{
  "n_layer": 10,
  "n_head": 8,
  "qk_norm": true,
  "attn_scale": 0.177,
  "init": "uniform",
  "init_std_up": 0.0265,
  "init_std_down": 0.0,
  "beta2": 0.98,
  "grad_clip": 0.5,
  "decay_fraction": 0.81,
  "batch_tokens": 32768,
  "train_tokens": 154000000
}
Each number is 128 + 24 x the weight over its row's rms, rounded and kept within 0 to 255. Layers, rows and columns count from 0. Numbers have three digits each. The size before them is the row's rms in percent of the matrix's.

# up: layer 3 MLP up, 512x128, rms 0.294, rows 161-195, columns 0-127
# down: layer 3 MLP down (transposed), 512x128, rms 0.274, rows 161-195, columns 0-127
# gate: layer 3 MLP gate, 512x128, rms 0.313, rows 162-196, columns 0-127
up161 096:147161091153150111102123123146097121155142158102090116114117160160119151161142157163154112096134106111130160155128135120110114136162127072138120098191097119141171104110138122120116168143109167156127075088131174107120132101117089124136154154152168144155135133151138145118127114141106144121158104087132152099127102142135181105096148113124131125141077120123102117120126106158133154162123
down161 101:142138118163151143144135121096100070069134116090103126138177158119128134138130104124120109118123143139154139131089133113095158083135143072117132090069137163171116117145125104118134145129123141125111130137118156129153164135110123108121085128087117105130096114125139071096129144146102116107138106098105121101111101142133162082082135139090126126135129178114150085148126104141108154144163
gate162 105:118138142104166110084131156092110130141125163145112125122161159143120137164121112129081121140108162109118117151116081150185137163139147126169136114146123125130151135175088149135122159152130128138168148104137178091152093157123140112154143121143123122141188124104110113101129168141090130175106103143152100085115144113162088110147129118129082137134129120147069113126132137103111113108123
up162 099:109101123121112113138078146127148155090132134135112124136123133098105113118152159074127157155196122127082167129139135123095089125096131112083141137134095120158085109077153114126127094106151131147108121126137105132086127089132130140100143144125112075125105134106160127143111117149140139140131125086088148093144090137079141140107155134174125092101133125105137154102147145138106083110115
down162 104:104110120152166116120124106158128149098069114111129117157156100125131099119135113129144112087085103141131152163132122149112115152181107151146114125162151103105158112068155109117140156152113086099163108097102122122136121121173153142137089105171166151127157148078116088094130143119115133099118146134177102145149128145154159140139134123096140120178142148111133107128100111141152148148120
gate163 103:114108118162121100121140126077111092154125148065154133114100115159110145136132075095089121091133163113130121110121149156189121088125097138163161111104105112116141153183176149135130110098168139162135104133122131106134148162161139115108148109132127107123117123133120155130115153148146169121128127153114162111138149120148150139164099108106071142149149118181131127160105120113111106123120
up163 098:118141082097147138134165153157151150106114109170132139160130161120157132160149178149155123172120130133162109106092116110102151168137139153119129111143154145191111101130091130167137176177092102082108152136157161159131138114094106107136131159147088167120156120118135128109140132122146086106124126132134113158110117137132103080098120156123152092093146119121131135121149163145121129133135
down163 100:125112171144085113148123127140148101201132158152165098154103133159138116144137124091086151105170110120120116136120156114158117142144155112132075182102094101086138181155136114116100114131152146113094139133133141149089138143145133120103110117129104099105088101134131130124117157169164102116119154121122165128112148138138107160142154115149135101166120109147123112161125152118129089144082
gate164 096:180118088118152121117146095134116136135116162157130142115147134116094153128082111091114140173053122131165079117113114131094115129112122177138110170099133129141125102147124110145097114144115147082128118170141140151131158096143139149147120135186119101124135122160145137135112148124166131126104132097145122160096084111134098132128141144136128101120199137150118114145093156158138102103145
up164 094:105133142097120133092131152123124150111154120160129123123108137115149086112155132095141118106186104099084106109151124120172134093160114103134129140140122118132109145138072138108178120104100143179122136084087102136116146115142140137143135134099084103137109152125187143142160121135125103135156087116117126112150145127111181116082105133159100147173088140115151158153093154142129123138159
down164 095:104097110127098126112114106105119133136145136134127123102119092146133129109176082146149106082127145137128121160151118105138165154138139111193104122190125129130165149165124123106120117100171115149165169145097120104123169123131153118122115144110094128113093145141118084117142096128154097117116131140162133097135119107129148130122185157119133195135126139103113165129099086138184121109128
gate165 089:108102118130156108114112059122131082099134121145133109165142132138125138113102104103144135120146109151163092143148151166165097099125165116136113126149149104131106108130136111099136191163158165128166131134162076080120159117126141144144172101110144174149158126106164130112121108128119100089119089169095113124116128121133116090101127133114136143151113181157135122127137126091114154128138
up165 099:098097147141150100111118113120105144132104081140119123125163110100133134139146059148136130123177111115129097140140147136174128123119174145117110158180136109115135132119098145073121129107146089119158130133113109108149130142165124134116161170088111120120124148132133124176144110106134142144149177105083120171141115137099136126149166160112189180123134116116073140114124147113144157133123
down165 091:108126133147098069161111148150128132126154151108154159166112126108110118129110131147170082101123153127104130167127116162145121155117129145135148150141119115126134112119155144110190120093104122123080118177125179166113125099164140099078169125134128119107151151096139092111153095103160112123102140095125110120135093106147116112140145119055120150138170123116142114137135137170148141138140
gate166 093:123140093163107133096093119132148106091078139144096127108118076137131151123119133115127120134134123122149131166105142136149152088178123108137118189117137126101123129134112106120141113134137119135161103134076138142096149144119099128123171160125095105140157144113171126118141167143143129095117133145131136156088115139092182131167107090180135110162093112113136104159114158155078165133150
up166 095:169107146127104072145133150118136124181119131122101110133160087126131129143104142159113127121150091151141153131146096097130109157085133121128124118121168170115155112098125133112131105121123118146071135124176112115138117127141115137134117106175181177133101180101103170129076190140168154147113111137148155120173104127146144126102122112113140108137138143147117129121121117136138094095094
down166 104:116121170108145176090138106131154110120138138091114160112123121202121102129171126081156134120122167117119120124142113118129107127138110129094141109148118094090143099100136110096118132103146141134203125124135175116181121101134117126125133130093132127118125119116137103114112161144096142109172112124180124130123158127123157130122132188126097148144137078164115181104134127141107163139124
gate167 099:145117111107156124147130103112101128138144120115108145116115145115087129142141146156189112150159142132154145120123133100153144128129103100168117127149097117116108098167153121107143167129112156154111114133166183161145096104123163150126153125140122130119083117130128118100153097169133191099130116126160143153127127130185134142121123121125068143088157139176142060152118120121140151145167
up167 097:146146153102123135108134161123110120125164135151138110110099124122128169133098080134135115121144117139143101137150154137152109099080149095157081128127117126102136104088114100123124177137126145118122134141110195116117114122176128160117169136140116105087082119193128128128109076149125146119127147103106130141142159147172130121138160148150123119121163147132151144138145139099192120180162
down167 100:121108154124127120106143110093121126130130126156144145142121142137121098114081122108068096179137123158149143140157131129136149150147165082104087143119152093077129133154120128066146120124092114119155119110063119182152182166142111132171097110154120122127156135148119157090145134133118126153135127151136087113137124163109133129115110135181159132145093136120139111095129157123143136106157
gate168 098:160095112141096102106114123118121126135136142115148133169112163161140157122127100101109099120168150161100149115134151147143076137098110121105183142084139124099114124122149112100129136107137125101141151112179118108130130115116124123113108130134107124066121153147154073111125126132131108173097141126162138121132144105131132089157149088168144120151158133170112131174161143057144139158152
up168 098:153132136125128095120133120138128083116131125095161156168098134143116200155142130079138113118151154171106184114095141139109083127121145153127167115112167117092124155120159138098142161139108135135127148165158131130114140118076091135094133075153094139135155125174144090108117091146114134111116109132108177105150127118141164112129088092133133118128149139161140118139149142137144108117148
down168 100:118139106121130148151127123092140099185091161154104128159151136120121150100142142118121122114148111135139100156170125127092126112142151105088084116143079158125151101179100139111084132068122117140129082182156104073162132149128128138124133123130125168079116142141119095172143119111100122155132097146104151174110157105156122156139128126131116131141149113158111148149139128100122140160129
gate169 091:137102099121122145121144113115173117158170107108143098111136132136141102110136147121118155100112107118138068121146133117130086068109152113144120130119134114075110171123082133129128120144122137128125130100122117120129148102062148141055111116155129105087130071145127139119162109102139135129095125157152137111106158153130142115145144075112143138134151134175163134097070126148120154122113
up169 091:150160143133146141114128124142119149117129130133116131153111144152116177106095118123147113145158139143142178135132120129122171144111108164119144134145125125139159106112152135145115139087132099136189125134120159171128121143192119167165165166115140161149138170115127119108115134133097130180116117087107160131149119109171148128148099167130107161153087159102070108117125150148123065144137
down169 093:120097176162130138138109118118096161123172134132128126115205119140123128133127156159095109133124155088139134163108152097123124140084093103093115128134143124130142131151155144101131109157115131208165139149124113114112150123098114162108144107101138112094142136101128083119153076115133128151110127160121072148164101167139129134097141123108116091120103117115122109113120145109095148094158
gate170 119:146127109131113131082116138146099117093079099110133103156143137075083114140105099111160121160153092138100120133170149134149114150139147145093118136154147110155109151151124180120165089083113121135129152119165114145146119140139148085123140136122109086163137080163116126135160095112139148164115103077155119142116106168137104122099114137147108142135122146160144158095112122139111116093166
up170 107:101136110110147132093144143152106101135127168141119132181108137119114091181123123116141174146103156109107105156103106093101128147129103115109132132113097115140103158113111169118106110148114105122153076134107152120169111179144128171125143103128151131117109172163068120094148120186106127109131140128156116160111161097135138110133133153104108122145168092120108145121155082122106138123103
down170 098:133094156122118144098143113147130150130160126132162177132109136122114133173146129068156152117128152173137161120112133139112131083133113130112114188166154151094148110204147143163117125126149111088120148104126112095142104132124097121110131150122151140129142110185129155129153125126133102127137131135111128148133117083120154147163131140184134104164157104109126156137121120137073151152088
gate171 110:119160162114117116116110108122131126083123159132136124150055163085124146141159108161094136161152093106109131132132152164137129100123110111164118142128145132130112108143169109112122160125147128140173167111143123113162137153151108118115180130150161132133097114140111123143145143149121100126119132136156158117130105140113149111108114075111165133125058152081140120190188130107133119117128
up171 102:125099161116128161165129147161141161140154116105105094127110150165096149111128142112172131135110111100147108086130109123162097123153130163117167115125130147130150144110098132135113126153101142114109064108160157134096106104087131095105101123130117170074136111092110105109135152152109136159147130123140090145118151130168118104090119141137123170131153134117079078077139137153102136147141
down171 100:069117176130109137111136148101085147113102126176113131146089146125127109098132117128114135097131158130131167109138092115127142168143123149141106171114127116127126126088078113184110154127095119147111141129108143133110151117154124122204099082137125145106122130082130131120116119105104118066097110121162107119150148121168083122153175170145123120140133137133156141111138114137098109128141
gate172 097:092109110135099119116125120140102136153116154175132123173117140127127143156156104146118115113119116118090151116104153100149156191079119124087126123130106164130105115121121156102188145149159096114119121102144113119140098111113128120187103149143120127140122113140090177157155112167104078111105143126090131156083107137122150148132148144077125103147110131139144094125134124125166076143123
up172 097:138079121055138111138094183134133134107128107099136107117106127126131116103129153144106143136118131119151121119162131146164137126157130125151145140113147159099165142169144120166094106148111164126118121114085134133145156112128132109122116142136126113123137126134138134102059146162180170120141178136164100109137151140122094094129147114087152143123160116155105182140150123121133197122103
down172 102:119136180184099127115132044160198158107146102145136111133130103138129151114106114146122101158163112132176160134136175172157133130114119136089153113126135130100099148144153114138119102126106142129154125125098150158122129161120136131108155138124124104148132100119120104132142127143127159147132176069123072135139122099154142107129150132161100145093125114134139136125144123134117157111178
gate173 109:111137143141176131115107164145119112138150203142134104108147134158138095101103105141147101094093164088121123156129170123100119197143096133121106167160108167132146107135138147134096142167152114118141126085123158129149113141126125139084140091141164144105101146127147096085147157121138085122095130124115135130185169117121070129147134111117107126116121125111117149124143127115113118112113
up173 113:093162108090094144129111128141104153124165143156133119126121159125108118148146157139134146136123146106156190151133121080131137102131110114156090085120139135114140164131137133112094122178133098097116140133174131123098128089096113097097142094162175146131129145124149119162125177119185093100140114123106161132180159140099126101124136099131108147130154088115094093119107124155151124118136
down173 112:142121152148125168129163094110153143135095093081113125123083073115136125099095113137143144146146122149110067124141167150096091140118113135090139160111117149145127125112119144120135152120089124133168102163116144106131137130122112151145122136109102136161144099135126165109108113095096153163098140134214124083126143149148123128105131106139122111127139147122180107129118132066135092123115
gate174 100:132099121104160120135120082131161097129102100139108159088118114186146129159129156123132091118131150166071138144122086119147132144112109117130116149150145172107147110100156101115107111106116127139127143127142111151136095170144093125095122142133158132081134161123110082146095121131093092133130148126154146126093136142120139121155143096160123118114153085140157130153148173175149113150193
up174 099:128153120142140152135153155169109158164153152129101094077141117154138102136143112179120099121151123134137140096168101182122128136139135077162140152116133100162130146136151130130123150099122144141109120133106127160105104122117093159159109171146121137158138124117160168139114148113157124140123140107114208096148106163112158113124106129145145133122139138104098140122161090113150140158061
down174 099:127098114161118134098117109136136164120107101111154159064146124145178188104166128120146077150120144154118101060094082120125111152125131125143120106116140111147124162163129130146114096164153157148116174146126129110104146132127120132140106140098122116178138122165153128161115117151143100166134134092135115111129171132162136133123113115118085134127108146175168133115147137140169116121114
gate175 096:140159116097155111129139170111106150096152111088111109136114148114099174084113095120179126094173139098107098153099129090114117140104138075117134143108157115096148167136117135122155160143100090106135084113128169134097140128089121138129148169122148082175145134115118097104142145098116111139108160138097126113080119140131138122104092149151118101099107142121093150105123113125133115126102
up175 103:097122156122122119132132143130106133132141155151143151133143107142140136139149129082074149147111110120106109105135109146106150117140106149094113132194148131115119146102144147118125106133169136114094170149143082105205115110112141154143113134102098112097108128113108142148125131180108109116059123133117159122136108092138153055135131138116141139122123132096192113139146173130105126124151
down175 104:136137078136117116209131112093149117139104095123109130129130157103117142087152150148146143099142101161151172117159107092151123186125129111140106101121141143126159106090138131148148143130085123155156124166133171136140153130179094136130132121134124165142122137114114110093099107110106119130144160088127110169129123123114117177148121120127138121138108142145139133151172137184179144120093
gate176 113:149153132139118118116135118106103080131154129128116111154105125123121159130157141156095137097157150124135112136095123101097136203125160120124149086153104133123143130098142162130118140158127122133152116123090147107155143130121087114172105163066167185133121147181119094104099133160151157121110160117140106166105137120169142107144099129108138087177109101119105103127120094138131134146126
up176 100:129101106152187164091110107173170137111072168070140161112123133130093094090125135121122104110149124134145134141181145104135170108141098127166152147118157141104138110141121148095102096126126140136095159095121109140132108103122129143122134145155097080121131137151113120103130126128165120134113121134101140094166141143138110133118128074151149142112123146139115133113092118094155123077170
down176 100:121108143114109178136122144129122173134160124130145127125137118101140181130158141096132117149095147138096128134144143126124129109146154141133150102151114133095075127174087127107148103123133142106149133153192066095170121156150101163123146118167159117127137124142156123127110183136076123161108113110117124141138138140161102070154138162137097128117146097144127155110126155107109116161089
gate177 109:082145106126141139149105153122052134119161130114123127108123097100124129132127115158162108110157131070099116126165157124122126080139159139112096162116117141084058116169124103089137190133133115093163136127133129127157141125136136124100128155133171109169104103104103119144097124134103136130102136132111094125126144128145099117133167121111106180127108112102160122088112129118143123110108
up177 101:176136147119095117115161124135156090135105118182116133145108190133137139124142129111097132129109148127173093079142129131156158131108088112138160174167108082168155115150147108185121133101144111169103112120113100186134134135107121146137145174132101154125138118120119111127111166142112121158173114097130126124138130128071126139122143107133146101140146129119128184162115149124144140135142
down177 092:126113086138104109121150150157131141100145159144133118159154113154128134143123142102129117130142141066146150121137146136117108106100109111116148142127142132119096134143088114094123125111098133106120131150131146145120115111094163121091176090136135142150111101217064151085149091133105141157137177092127103120118085132161145122151113150139105179129145157101147143145147110163124111145160
gate178 108:111105151152166138149129111143136121096122127105123145152088124124115148114125105129164154127145107123098125154116110140166162147137092095113141127096129128113089167127135121190136149175133107095200148109142105109135146173169136125124153117138161156156146140126111103130144157162031109099131141154124137150165131137121138109107111131159115124084104120141126118124162097110149121112127
up178 105:134158108137134129113106122166174089105105174141180116185120151171111122103106086096134150149163132135138145169140127140158111130165121125137136127103127133154112153126142136117103129150155126109150119084168105143105120149148120094094129132101153161091132135107091111206139110113087108089117101123112150138133139131112140119164131159111147155078108078135106111151130111124113126124124
down178 102:110134148163132123122128082189162103114115134116151106165106193098093149130115107137082140140088094126110148117128112094131153126127133109123172116117162164096114171110129108160103087113104112150130135164151116144124117113121116141139132131060131116155159145090096107160134106159112122113107104151147155128163117132145172107144133145118132102118161108119095128149099153096113166114118
gate179 094:122114111130131151131111155142104143116116124132185142125136093127122112103137119093056163118155129132108123144106079077154146154153132161118184130114113136145120133127096120139114124154151140148114087109155096119180130159153199164105110070113122136132104141127122145119109122147115147138110153155106114142128108095151136140110133089159126125125133132150116099147145077123069092110142
up179 092:143150116123158134118148132149151155089103150111181135150098100168138129121109120135076105105176083103125107098124105095170106143146151101084129126130117136159114105152118160113112108133151150151118122113173100087139146131132124145090133078113128140127169144146135154091134091147141147094160136110098118155160133195117138144085128130099103108148109121149131132129179129129104119135103
down179 093:142118127124127137143172145091118138120100108114163107114128102102106136117117152123129154149096159157133093074105138104102134109158094149100166143127124131130089101148142110141139133116105154204139149118135102168116124148138117115101180152116122144098101110114156100130092116116161087141093131149145134113083132116160139123094130119163119146118152112153139126105130074134055168142121
gate180 111:099146142124139157155144088121131125100124145110143116142113104112078172062142118114099109143163139150166110132119110148175095117143156120165144135165114125090151162162127118129121131109160107151121157160140163113146072130099121175165127136110144120152114137116144147120136161173118115149103076138120118156167137162134159149146095116151116111120171112154095119163145136141144158124142
up180 098:144164150144154094148109075127167122139134154129143144112136078125120140114155122108085131119178178138124113145136101100105110094144161093162118129115136135106135118115134147109090137135169145144083134129130096167127119125148128163157113121105115119150141153144145126141125190155086092114059099123107141158106120127133163140103116095148138133134157085126160123156113125185148128130121
down180 100:112130141113116142110117111119168169116136136109158116139105057111135139116140131103079117124140150164172169164123114067120119147130150132150109076123116149146121140101107133142113082140116087107162139139150155101142135128150116173158090112118134118095113170087150102131176141139120090104130080124111132162127189100115121139120098127150146150144121125162113158117119140133140101120112
gate181 086:128143135103136155110147140168114104112142124144152130175120088118136150145156132123140150154134122117112148132173110121065166139093158110135149118167134127112190118085135130136110137166156081120094142129124096170121179094154101113137137133106142108103120141170181115108125104101140109153119137143151103108139114118131113132168152120129100092145161144136117110134053151141121132141162
up181 083:136162132155129110095140121160142127121149133171122106127146116170121180099127123141104119146133160134082146137162128119131122152092126114148136142094171160094132171095119123103146089139109096114117132136131094148128129113093138130186125144112144075134118173130188175124098115165121140147176108162125128134083088158122164135118139158151140095140149124088158122106118133144127138149148
down181 090:106098123105116096133121146202140121152092111143159131142145103123143129104101136149149115140161138107108111120111133122116123134145136117169103084145178171127173176110144128151135154120162113121111163141158138128109174135157114154168131111112128141084136076078111131122102127168112128118122082156111168106152137107157119138138149132127166101129142138168128133143106128138159189145142
gate182 097:122126129094137094142112097146103117135140144129098148113155114081159132124098128162150141065096124112107177143158130152089125101129091176124150117141130144116124107120145134142136135175177085123138103103183139131072086106138104137089132140140135162142150157134136117109129140122104124129102205144159134140147115160134105147147133100127139169152141127133157111117119153099130144120086
up182 095:106125100187131097147088143131128137162080158137131105133157130162116124165155168104110126152135139091159091128108136124130138154161173097122115147120152096105113120131134135133113104096112127107110153161084122116192108148118121087140160139120128106120118102158085140149137147123120137155157069103116141124122123132094126108140139138139109110097073094175127155132173122168122135114141
down182 090:132143157158163130103145148111126132134156158121179130098143147120164157089136151143118104167124103120157099108114145138139163168129125162104157122108125119120148125139122152118127150128176150116146135134114138112090178134124145155146137151102171098085109090131136173105087144120134137114109165085135172109124168093114133081140170174171114132115141115128087142104121157121127125097159
gate183 100:092115110121136137156124135107109109115196094092130157113112137092161149123123129128116127083104154170147143119127125092121146126118099107105158125120167131132111142108152126113117126174156092153131129167098082115175106168096140142180115157137160114163125153162157143113108119082141088088101184137106132104104123129142118147124097130144127109148137099113130146144157080119117123146113
up183 093:122104110099130098117086097135116119110149123146133137182127084101124141121154121163125099095119124155124126129145111104164115146123130105096125151117127164096161111137111141107167096101118103088119160134063143153123130106135133128156105163140106104138115151133112155166132104144185108098118121139106122101130093140127116110115104113124105115143127115059134158112164145051142125174121
down183 102:162132163132180101118134116152160144145150126126129086139107131116148129130162139104121149154088127087116107123174125212091097153121158118161143133144132157109144121169145147128146151106118182143152116153172165157159120145101112121137140117140168097135161132138145148131130116153112115133146153124141144148112126125097142131129123135174148105081207131103130106124134150139120155136154
gate184 098:133102116101128127158124085148101077125145108147121158179141110169132150138105085139184079127100117129171093129127096137165106117147112138149108127126170117100145130129121082140151130141072130142138137144083121129152095120105114095128097130117111136085131137167153122128109138157130116137079150125122104119096101129173159136113078136129129142111116088106131138142126134175099166119148
up184 091:125147116113117150127137130140157148144164108145149168144086127096134132135138159122106146112084118140127119097104181103142070139143129159153149161135143175130108158115142106121125118190150138097095150137087119085129100163145141093136111103147114150151087140112157103161111121112144112114158114133133114123123116075141076119140144106177096149157153126176133129164112128095132140115102
down184 092:168116071119129146115134122144131133147126156128107146108105147153134156125156146150175103150125086155120141087150147078137081104097138134121091135110110118127120131139108157138116125173121182119126131086129126151090101122116172126112130141130147136176144115117126129161117137151141135116106149124110141131155170120188146138164135137139129095103154131091141143126104144048176144164113
gate185 088:097091140139121131120132148120144085088133129098141120139159196100145146186093132150135108143159108194127149070102126139131109146115148109125121121136157168113121166128112096112159118133157158100108137158178127118131124137138113151134143096127119122141121134156132086169133092137116082124146092112106115158131167128130171162140138152143123139118154135153189090144153128137128117130118
up185 089:122157159115128146091092114165134133070118150123142122112095142160111178186077167097120097129117140162116124114156184115122131131130136124117136123142128149101083112169135103096133099136081143143137143096130149159134151130138098123070152121112101101102134178137152105128151131134146123126124099115104120129074149096146174159102107126151111116112133118150138131115125164128145111134166
down185 095:137128123153162166093113090092124125101140150158148125128086122134111116158105158120143133125118136110126153116155094121173107133128122110136063153121084139093109121125144118099141133115086154145120150090095148085155130162136147125139136111068149116160172136116089148134186113151069128128138150115131124144134140139131148153121103168130095171135117115102094125091148172121156147133131
gate186 112:132141120134109113133125126126093133135118104146168137116134138110104134091127130152077124140112129158164168158121103161094129105169140124110157144135108109112142121131127101122173119098152102144113130092144072104108134137128133108128118113111127080113182126181122080118136146110145138145138138120141130061097100156140117079134101060155117153180150146114114113173108149126116090121127
up186 109:120167127142158139136113128158150091154150158104126166139162128170110169152117137138154107119120105122125107130133147109145133184133144118184127120107151148124126151163111104194107138172108131128152118147126133118123098145107118118104151141118136138122094135094135142144097143090158087158124161145146122183132136113122107176113144165104110111096095135128137136064094092113090109144160
down186 105:172131090142133118094157147126142117117151119103127096119086107108126139097139141135117127106123158078141116167141135123162153140165128144119145130139161106122168159178159149132145123131186149121146153107154131151142161120146088104147129130155102118148121158131121185164145136162105125123127111094077116121112124154118091135150191104167120121182161148153164148128133147111165125139116
gate187 114:155093117136146144118139134130065107143127068143134139151132112140114145198140136095104156098134149082133109102153106121128091141160152141158150122118114169152135087147156149104124134141115129118099092153141135152126170159158151134115108144124121126141120157179138109109098113131154139124065129107102104117089110172178120116126111128107122105111171119127140105134100181114130135110134
up187 099:106138138129113151099131101111147146136103129108127144131121167163156094140176117118092081143138155121156207117119128131192173122102063128130116144127083152108149129122105143128117097143132132103130140120154144145143124123120072123131139157118119134180119118117141129145111112133124126138159126136141153124149119094071181127147177116128126144115158136130094171128132093122114117179127
down187 095:129138129142128123130141092131164202129100099145130133107118156164151151159137141130157125140107099105161174133152128122110139097126179149113150091110151125139127172122088097152123126137132135139147127092146146140161143112108185142119136165124133159096125094202108120108171134150143133139123093145097116108095130104118152146145152144104144144170126157123114165156136142102080106130139
gate188 094:116132152112155134074126136144141134101140110072122123083108105141130089113145141119171142102083112139081153109101125124101130151108150150138134126120160167097123128123119154132133153147154126165140151121145112130198129126140187089146134133130144074142145121142102098138155131088113138117104152125113112135144140129210091093105125095097108162149127126127172124120132149147117110137123
up188 090:107117126139098138189123069151124143111108138169118131139144157168136161137134091120092096148156164127173113137140125098111136122138083096122100147113097120156165122149110127130122112142114097106114111132127140148121111121107115171146102115095087177119109126104152153142100157149107110120147096105122136133105117121068142150176093157131125108103114123095080139131155138148110183122116
down188 091:160137118116131141127125133172139124108123135116092099116110108130107111131128141132066145130142136148151121077157144126172107120096153114083096134116138156089137131157133138096112127107167132098145101107095125117120107105127108130102114112194090168137149150166114121096128123159159107108160158122107101156128157130103159106148113105167082183101107071142117145131122155113110093123124
gate189 088:122133126159140152133133093133145157157131108116136175170110151115179106107149122162124122136039123119148124110119142120161111141095103136128167125118188143111116104140124147138124109111123062098128135108128094126094159164126112126100149132152132130137140118147107108117111121081148110182089143109181087146131160121104130114177147120109125116096109110098129126129139119130099096109112
up189 085:172151078149124124119088139166183124163159145112123155151122092145088099094181163151151119144119160108134109188097111152135135151104137108094095116181146115138109152125125130167148112122126094136102132129099138117110142121146108141156162174148150128129122083100119134136093165113120102162095165120121103150094142145103141080140122154139113115133131146125129126119144135142102112131109
down189 100:126140107140102066126124106151106142117151116133153121100175133146107131156102142153130148113163145149110117129169130094105088106114103117119092112129107115111141116120122114122128132148115085099134117115168131142154122140084137129089075149097182136167104139066140163115137133131149134138155089134109118120117132143123150161150159088155129131095119120160139152114074070116125091157162
gate190 091:133148121129102167185138131157109120101126134114178118138143096101128080111121112143119095120168131139115128109119159151131144137147127133100112114108120180102135107099141073100122101147142149142166144154150151141183120138130125160099098087119132133117135153157149099129097085154089143121120159118176167105089151122099144101110106140095162131192127122093157147116122142122139121136111
up190 095:093096119144120088069155131100130121118126116151145108114125172148114183127141147130149130120115131120117158175157121162134085088092181126119194133129104087122115132068122152139123126114152128155094113145135108091139123124133125096119126133114137109135167122128140133183103138091157115152147089143117122157086098085125113142144162132167122120110142122128128091129121141141135169156148
down190 100:189180120105113114151074139116130142096135113084155180150136098139091145130131105130131129138146170117129091126103124124119160187128123127149117116146091128082156136126136109087136142127115143131166122130099096126118140153145191136130077132125098125153104110116089114111132113127114140145127150105154113104140112171115175110139177133141179122135147118104134132112099124139133130084160
gate191 096:095160140134143076174152122112127104096126118100133122170091117138146113145086098100177106153139126123147089101125124103133115145150128111167116116109123137129097138088118147115130157088163135192130141120133140105093111113140088129069154108132173135154118165157099103135127110111173147094117125146157156132101091137160110136153115153119149087125113101155140120141142112135144113167111
up191 092:110117110126075110207128104157150145104139129150086137158119069150100151097159140149119117154131150133127146112135113124137124114145145075143113115134125133128113143135132149141142115102137124119189167137131130114062121177153092137120137145122144136123160119140134129125125087153182110092123117128173118118096101142134092150163108111108130091134111081131106133146100112113145087149107
down191 098:115129151130174115126173133080118179140110148135143176142096107117115086100165101145102082138161095129099130157149122154110136143135151149123121124145130143104100149164084126089117103107161112127143086118135153147147141167183087088146123178126149144117158176110103101128123141145119151131156130133133136181146143136130141102116110124110098114121135121134136074084113122130127125145134
gate192 089:181124112090108087140144118097100142138138152131147115108112124130129117130130131171104109134107126151102120108139115173093121201118114108108129116136121126061106103093137135140122132096100115138131167115151075127120145124116097152145154133142135144104111146170162097174170183141128109126100167106114138154148140135104179137130118094099158111143115142117136111165133081127158106134133
up192 085:122156129139096122147135144075118115111122145134120106129124172096120138145104111118105158132119074154102115100108109122073149182142115110098108167118140095134145148145170111141156132116089164166150142152116130115141182141147071133114172115153119111086119105099136136197117128122122132136108101111154117161132098101123128096171146120135110086149151112126133111083140119117121101126122
down192 099:175114191143092106131151159111151102122098170127131108106143119124120102174144123116108135120139172100114140129106160157085121135154103135146099099103121164089101104151165107139121142105128068082121155159148116092114140149127118136150132145118151124138134161137110140152109109115162162143147150149127136120144168149091075133141133088081139106179126139139117127100138160125161121124128
gate193 096:100152098133098130123135137118142157088176145165140127124131118108148140113136117095125147142129149137085105141173121103141112104135169105076094163163130136186133131130166125123132118116111125119118091121185092154154168137069106136099083131126150200094121102137111106121149117150144155106129111128113120167104115099092139094118100111109128115142109137114097112152136148147140105136119
up193 093:123117101130110161125106154128133103103159109161086120136095117106129152107103092063132126117111120081078129127151161092108107123131142174111137156133134172077128092116122182121139090114137154097140093166113119146110126110115129178104164115148124137124085097104133126118126116149127139117098120158113162123144112085112101127137149138126106115135102128105154084113142155166165096127147
down193 105:191143096131114112117110117145104136131098148140120149112116104149094154113092153112122114125114094133171109154128107071144150108199135159114084154121111148145071161123121112134153105134144152124089161117096141124132151096141107146131113136104105134144127111093157130123139121134159120102107136104077137117141178115129121111170154114092104125106110084087115149095125136129143086149126
gate194 081:157096094102131143156102118161086121122124148121147127147144115114117151136137137092170103104135155188142110159113195143149140183128115133118098136130070158100156070128130113102139173098071127133117135120093107108131134128116110128146136107125159146109142169114104116119141108113158130127110102100148130120143168147098144127154130145137176138105146132154142127116120132127133155190155
up194 085:190130092092143123107121124142142100131149144146118130098134132081117111140131120074124168084124163114105104128169170097125153170100113131125114163117125139090173137122145158124144138080088119127132096125044130120127137142087076127108145100142119129127122158117121163129101141132115120121090117067098102119132159153123090118135150137112111130142105108117104118107126137111127120135150
down194 091:136100130182122164115137103162115108138098140091099114136111115138120093113136120169108129136127099081133143126095105125074161114113174133114152110110162154128138135127080131133112124149166109124140132134162153159132085108127150129113120172118121145107126069083102116147087155141136153154190134128141140149118125116154137138115114157126205124169151149137154166114102119133122133122130
gate195 102:157105061125135132116135102115126123128137127123156166059133166149158129120130145133099111124113125128092122164120120124141119152122137103125148126149138107116142099099131140130135115141148134079155139100145119143128148155080128127109166129147105154107111149155149113146146110074159151151087137165171133155106164089059151180151130169135127064131147121155139107127153118129118115130144
up195 101:177130127105089161089151154131137151147116172103137088123160175128107152136133151100147136137146125135128122149141095078133115118127122134158171127115135088100099156114190134110128142119177153137181141135130077159132134149115122150138112170164148137083130128149135146149096115101127173142137119080138124147091140138153094097158127121128127093138141148124128107130141108096126088134163
down195 102:149105143143113153116153099135113109138131117139147160128178111130124124127097147162129090121143160143090153129130152170088097102106139133136149109117109133125154106128106115113100091208091105109125130140113120142076140122120135120166146166130135139134105085140113079116116099116140141108093145124167090152142167146134137137107181137118087112173153126126169136102138091151152145146168
gate196 095:172129131122109120108147112117114136116176140076171133160115113123136128146140151110124119122163096138113157116114117148157130138135148137105123113112134119141105170095120115116196161136107145142086175108142138128120130106122122151128105095136108144078116130149175116131125154119102104107104121169119127104147091167064120147147131111124159130141066135068133157144112153087146106089141